Each number is 500 + 50 x the weight over its row's rms, rounded and kept within 0 to 999. Layers, rows and columns count from 0. Numbers have three digits each. The size before them is the row's rms in percent of the matrix's.

# up: layer 8 MLP up, 1024x256, rms 0.235, rows 278-302, columns 0-127
# down: layer 8 MLP down (transposed), 1024x256, rms 0.231, rows 278-301, columns 0-127
up278 112:462600444514503539486515549566489487505461551473555497411490590480459506615483522454509681427499511480425505537453491532480494478444430437570425465520542569548499456592503519511456463467408532532514431491557530542456429534444522542501565537541519504478528492493489500487412586486484458535557613583476572490524481591422408483506551580467578465498455447473609546548592560550526435444483
down278 110:456612462469510385480387598495582490539507545521483508515520518511509608557485480550527553482453376504513528443397548566508392473504469523470519432444424503578499437493500466421454480495574393499560516454609486570494507487441504498508487470526475576551436435503506490434480513458491538501513520522453569440454503510564460459545360574486482463505502516520565424532442460476496547463462
up279 088:529544567533514492559561475502580537440580467620464491533572495477477499394476433504526601478418466527502506478438451487423528557457531464559539432478459531498546562540518469543552499470517482554554518504434437552512505579508515567545520502495472627434538584415454476371420507523389515482481471522515491557569506480545507506457450534454467472562515405447575457592472503493488473623463
down279 092:514559529561476540479503527465455497574500560544472476449493448607443468586551472405400499595545468397482543463481592478552450561540419515440520525517444370558485496425396542387512460592493511479466549475439553519557534487460414454536661452523523530520451510460497534599539448434547393533478395518369572465527467526553489456480539536530534518516513527488458527503438458538445596453450
up280 101:489545477538584488437517512530501549465461512488365510588579560510557605505478459528521487465438597511518419483411557547489509548464473524429446556462477550492533534499518570459556409483448576476583536484501520527481438457514510563484477496536498495480536485531579525413492519484550433526522470538480593477369499519402459480423495555490471512474477524534580414461494507530482479493512
down280 101:572482494475546560575456466526468495588432490484478462536479535504553507488511545506421492469503466533508483471540411481558511482548579561523527471522525454457455548581475535554426479576519494531509568464500511447516538415458492551489462524462472561464529433427563465500551390568486611515478536494538496483553563520545453459601495441427540572501535465552439532450508477515501564544494
up281 108:436453440443447519467568524470528450401504529551461512491499499523488505440480440466459505590486532432539479450561467463470550438564497537544513541480511591556515574551479421499503569497485405555500549488504552506451452510471515532500449515516615432484540416416435558564439497492559398462559556461431415468535472501495568495568463537489499549523443518433521530381581502579597521508503
down281 095:591589566531526383569430559573554480516560485484508478513550497489521483463507570469435469471529512457384467488518429476543497454462475471462476520535542504428382471564505493528507490530458577564420508535606429470544512548444568416403424453483460545509492528493457567512536518506475476460432491547498426495536487563507503535490493512544424503495526442473561444549440481455506522473442
up282 101:508504601479468421512540397508535546534473508535570442574561531494458604485463464592560446515518533495559458486589493497539594513479596450448472458493503547399464590466535508544462415530518554492441519559552542502545510530482474493477467449445535466555493512514512547454474491427486454544494490467501541441634537517576507500479475395453471522510457526533522522422412447493565459404508
down282 102:446471483533498538661522490548449456504606563468426539454487497537489512511471537536419503472438507505596542496467500428444586633467456434499481556452538459410487545626480475524478525510550586481505436473399418481492552480507532497612525469464534502523521488467420474576517449534561508533521552395485548509544461476513494518458514530542366485528544473537453529425615342442473499436523
up283 095:518473408504600454499468530523513527542430503564528508543552512483443425567504562460490530509510473470524492434548510496505562549500506493465428431440511491486522539567430558554512469540503518483487514552456519444498551495444423570475542579481551471557425566467469526395521504463407485551462452528581536650433408496441543453481509459444507517471570604483445473473499504601518493503498
down283 093:480445503473507441467515524499551516463544615607508499585459549587585490501477402487536526434500542494465563531542465474517562567525422480437552500515485551527546542505453470407522476461549514503529485536430580448455426563520525513548504531457518441465481436478515508535524559408586420510503482516516573463449510434504528493467509538522484516526480438521533446517478540474412474572597
up284 094:499499508574506522526485522478452511517570505482429421501447580434420476408560470498528502576409514476453480519469486410441574556624504526503445446500472345514517542445501537421502483461566436582535527541490507453554481543441482470552472543505460459414525518501470554467477462478555492492561525522453550508544456493500456588395540552517498495576569568455467541494475508501471516477565
down284 098:543551546418512416545530517513546468562521447442528539478540457481513476498509460513572445451496505515409528439570442479567551484532407427556474485470399480520480470439546448507514492544481539461426437564499454491489464505441455443424467494600479516472472471570522534506463505632559426395574529433508521402506574488608580415468469466408574467555443471582464526493572487419470502516452
up285 100:505534588569457432462526440581486521480505487495441503516417532436546615427576488546485404515487466460462414508465453494524511579532521402546502554446510567473512462582578558508567473445524510509507524542447458523501453466553551470532397569463545530464527458465562587544530494511455525515466652510403490607456473440480488532497399470470413429516504454404450532504382555421504496453548
down285 100:494534500618562522518446544512531444488711517446476481542552513529479532586410486441481447457565389593514491452465478593541497465499449495509607472425487481527531427528479529534500515473536483507584472492522581384543524549454459462550573459488539527446543446504426421508498542480526516540471397469420453419528409555464543500503423494515471460486450480470461563483567453503469415385467
up286 100:460496494495464582518408463550516543478393502507503558435554573429506484426477457473542422528481568424615546549489481551540533480502476440461530457501497537464397444530491471449513484461456520468449529521521458479449513505554459497395505527613474628470477632552493506595461512477472400514486524348473571495546527531538545441538472551511500473630480599528479509573452564504552547489562
down286 098:538539452493495542494516445486517514604476421458485404456460589472475397501549484505502501604592459590521521481495512435452513551559526615465471458502526450421582621509523518563537513527490566503454587433452482547497549503584493530517545502550525353518533481443461479558604539522595475434565608437456426453508388531539558553588568499525569514483520541560496520510461516408549567536437
up287 098:535495542514452437359564524521555462572466500517528607610596461508522473485541532461524487518502511541499436582532482473517493567521514446521493487557539422519403518454412429519497524529576491490474524519553598477531485606484499577523591599504536551491548585427485440492398470488430458487519470508455420589510506539415453481522485550588431509424421529534500470441500515524600427455582
down287 099:575506508580566487505471517490439446445550544520477535442483352620541519435615507449547459492497442508516525497597475438569493518493534530471522502488462465508556514470505455526478573573584521477465543487640512453479549446472466526471458506413491500431457537468496512460547487484469559514596423529519569542389467503538486453478504433525489593486454495580499545477412538554480505534624
up288 096:408460463498580511592545454487436449560478551400534477459452506512522537570487536527549470513562480541578536439526507513451484445498538492487439405444464558523520454581520497521383469365503464611484522561508524526485449534489499507481566480579508518531450483532548537557491453516566557474406452434457518633411483541479514427584566533453450528504522489556553497474521454444454544442473
down288 096:510520517516553491516548480498443444481591481451505577527526552389452510455470547511469515414409438471456545587551451508516508447448524526489531506458469610504520545478516575536565497541424481501378471468487497591470583418572434460549494502480440496422430495480444511556507470443500466491569474483477544548474506450530515558430399472550414448519438455532490452466405607509579525497564
up289 095:431450521454599490470487476564579505503419556502529532474487509544489482464446433486446417564525491483494506587529457542555490560512500545518536437496635504485563443539486495546427547405644564483524469579441553479605404487514486584544522529418486431445559525474479514530486430484517517542463547400492588503525521563504535496516460489559575501472455442534467449589610492432480509531493
down289 105:478471510450628526497560537511517457462597422392498476530556496504509536482517523420504609519540474519511487495429532575501480490522529503549572490466532460454539495492547489558476433472511507521394391508549463438507515466556504495452410467529527456460457543512517524540579475480564451612467561475508446475481468450436498533547438513402545490485616471454482511505542617344437485519521
up290 098:476458558468580489620391477452480500484541411523518542434518423529530500439463445532524488511527591541453486475512512554535539501479528554588495537503559519355496527529473529467506439452493556559416459484546516447532451564490484498448506495461520388529481474410531463627497574431511474465413573515603541457538552468546524358474495482439428590449390561494415438571544448541427483519512
down290 103:475558524569435533457557485479508524538462545508444428584543487581485535539513503411495474437495492491493570548430461452512608531439463441475527431430443459519558482486427552440527477417461492548465459516513543454532481479473576465529493434414479550562554495453631618443470549542506626536577507449510567412472573518497460392519566453492467472500529487422474478500441475489485508434469
up291 098:428497509530540466462476541562480549603524531422439499425425502521516523503509507507393411501504530527369549398594519504507507491489496435505565536473558486552501469495504565422537478435457491567520466555530517528444543475548473478615499492471488461572524527506597578545422444451467525558500472499474544516512554467446404524467485527401494543470458542529533493531491479413437521433461
down291 099:517470431479556521621537512534506535439411495536548445479505530571374428425512545455512484513471401534466560574504495518520477539424449495467518501471552503530540457517483471610436540478495533492432528515503406507504539461505411568483467619446529455416506390596561553410511474562476511495475515477569463550475447471509451454503514485510586487427540532506604532496477470450503570468464
up292 096:388472522595516504484444525449429578501504494543416549433547443501436451534564520502543455531552479575513548492444477529506542446494588510485496439485493607506643465558495506474415468453539458469557518564488512513469489516538443471469590493481441486516475469588500467514469476503509482412537380487606486538461525484482532515437582486566460413447538536448463457467464507529438496490431
down292 103:551456402521412420466445496527521505506510532520477596520580410483491438524561564468499401474550587535589461525531492586488543527475583490467480566472601494453494468452420417399558538533485461569585535502559431569580513576494462554468531542516489538519458458545504467516588530404498551503569464565553448554472456478514440451502515454472424439524535568575587513483566464567451533415559
up293 098:510493503431399540447447448432472424448540546523511522513574492450495497469490520481555553474438528509504411518454558447450541484540532498414574536493555557471541577485334525581528523509495522421540573541524591504520524435472554522475541506463478542527433496484486520490470450534478532516489648512511578447520494473509473520447574483512518523445499465546560542447562593450508508490514
down293 095:515550418587583438465535453542564474491502537510566519503450463486508487545495502567524530444479462461545619498501535512532471578454496545458508516538416363529510490510562542551507460461433515519582534523486478562464536513486485439421420482516468499518462423467533381509491527537572565460431429537520440548543426572479466473530499465501484554542496535475495548509438411515522526550464
up294 099:531574525522494514486522452441506497560423555538570443541488482565375520479466560566497543498453574505530416556599522495452526505528577500539474544541497444500558520520496465557488479631511483498399629525495416551544540478508512509520447511479582491499428614426498607515475538465362473532571471487527488472496448430573548480459397504437465445470507539547405483547655555543486487472508
down294 102:513450454588440432411508605460442520494522509586539447555496336478498460493589545479544611570482506579562527425449478521473471472595594473477530594520445573434484587566533515445524457525397530524490448560456482558491497453490490624541498553524538506432493472456575517458506518452399453568579429540623487609472486556566512470527580528565556419485488447501491533550459440438540520478633
up295 095:628485506516558483541557565529599514550486497451438361508615634456589423427481558469508470499498538500477477566523546490602491527466526497639512504516502456485498515554429512436477463437486438485492471480444496460428469487474632456476450437582571537453567524459472485481530536477547437543515439427638563452478563541535522498495431531525510470460455591450462526485495438460616579504543
down295 094:487467501370515464528538501446466517454474561510484509478583470523491493560512415489508530557500388496433517473515435599436555401556474487419599520555505513492478453526477531439441476515492472423370446456428486519586418524565468508448537415463442503480471539518440598506474525531597508495497406558497543530457511481498512492465455458519521501452484420506487439389510580581486546490523
up296 091:534532517519392509585498524531544465499424657434449438339477482581469504510487446553539565463501522448544526517480463540492475488449443493506539480566507488540406549437530495563495470540437492499566450448435475599533528548502545393473395456525538420544460585519575559461484479449627546370511518486485492456594509449530569509459531520490530485527512517517522487553453458525456463605496
down296 094:589549493546393497517574446572397454532472476486537554511558495585494502452608536473544495588455502472572472490502490613480421582457494492393488510480499456436438516483535526508489588503524492454463466487543443562490461524529486435453493449557453539525559599497488485447486607479533478520432452507426476459489431392521514596582448414469486433476406566582450526461466480507446503491557
up297 091:529496528557485516431476537512391481479527491478505561539555458484471483454492532456525505433504446558389538658456469554469588543477501409557549488431511467518450535548497540472431485567537537452485555556527570446494449523421532540574459577515564509551476440501564520477495538539486545469417490565477525441412535462498466636532426523574533491518528537544364506539519475539493609537561
down297 097:494432540511372525418547445515591507457519611480450464528524431529495552470569547489565430492511504441582455504494483496494423468526556577504503499499397490497539577565556450456595440538489438479487471430505464411578466440531467450520539506530380491499446524403457508521472447540550557514467551434501638446516465475540487440597531508489452521488373543455549541517512492544478537493488
up298 099:465442571435525523545467480571533512554551493520505430490446473464498514390544532543472542555534504605493538527532576537522460447600525448501510406433489513512415378520496542514523542485585468591485509407389561439549534652536469547558482520425492502429415556511534453556491482547445449503498549398466529554506589541491516493468495541606448499455429565463408538526587518510490478535471
down298 100:517556571519482486445550424578499625585469617591428552495476507522504513464507532357481508532372552562515488467481544565441495512570520502509481504564528527499462461446562449561506599474521543438496381541472473504507565603536509348390478474545476498481520517536534515515570528388468424405541480513436481578436511494573510457465439458446433498575471502427569492514521466428444571486521
up299 100:554573477557435514484518526461531492428521490518612498559542514547501404553465492507403485495543577496537505536500602443475487545397502549605431466556514423488511509407416486464514557524473527585558403479435490517492473487475502467568519450509536534481528523515416501511534483447480494564485561581448427522526527519452443487534442552561552459510446543555551409588541404580557492556456
down299 101:480488444547606476480525518567501451535514498471486434500558535465513468455536488380488537515523597564583456504428560583419471595533566441550546475555532437506427478533495497466425600411543529545502472431512558469621578483546521522494541426530560461473462587499471477565512468486506497475540527505536538485390445508478440472532480534536462567507618495539520501557445507469564534560488
up300 101:497593484407541464509490517510556511501480538530487530531431530471405517412542419484521502507499561553536524558516479470537489581490458483494449523518459578425597428501554455470549571487557487478479552512501478528628532527544510400454482536532498575540475442500436455598494452533523511434443480478554517443543479464577513445465389492492501527492628430549426469533478472474491511592509
down300 099:456516511517481511574580429539543487521517486490572504441415378448444465466549510481518538564452445593478473425560486493488468595550506509521534550475444483481547484461476531519509491557498443577439443455493554514519529580542510425468463537541492539516477524472518481460572478495446453524421551490488495579462528532371492490501482546421517536604471474477482558424484538504539505510518
up301 115:442501523452455511480522558593502546530517516474462447490573568557554505556491584493507526506539574498529430578511532482542485445485471431525525362508467492517550507600540596433520517422545592466537484472501558416503548504453534568438526425492474573544521465527506517538534566581591527454573474588522454444475533529565466427539532509512520432543564493415415526463422528471486497471505
down301 098:501515465470439420458455447435395422453533460557502481382531439427571504445443366379453505574483519437596545485408537586498493577515602522552464586438518438420497493429518523515397499626516522485486503465508449495436493468535463416503482437490491470432523581452499470458454464469529531583477454495578475515510438483553479532488484498491472508516524528507432451474533472554469457497531
up302 100:507448498546498525553422555529596514607579493534528486556393412539561506519518561534453422486492484455471477520492552505503563496438562550561532475554513498539453553451518543433461456522453522462492524546511559511424571558525581572585555530518522481484511577462556473444479446480527548430470500443461493528538569458525510483522468534485592485555530543574542599474580435567507481567505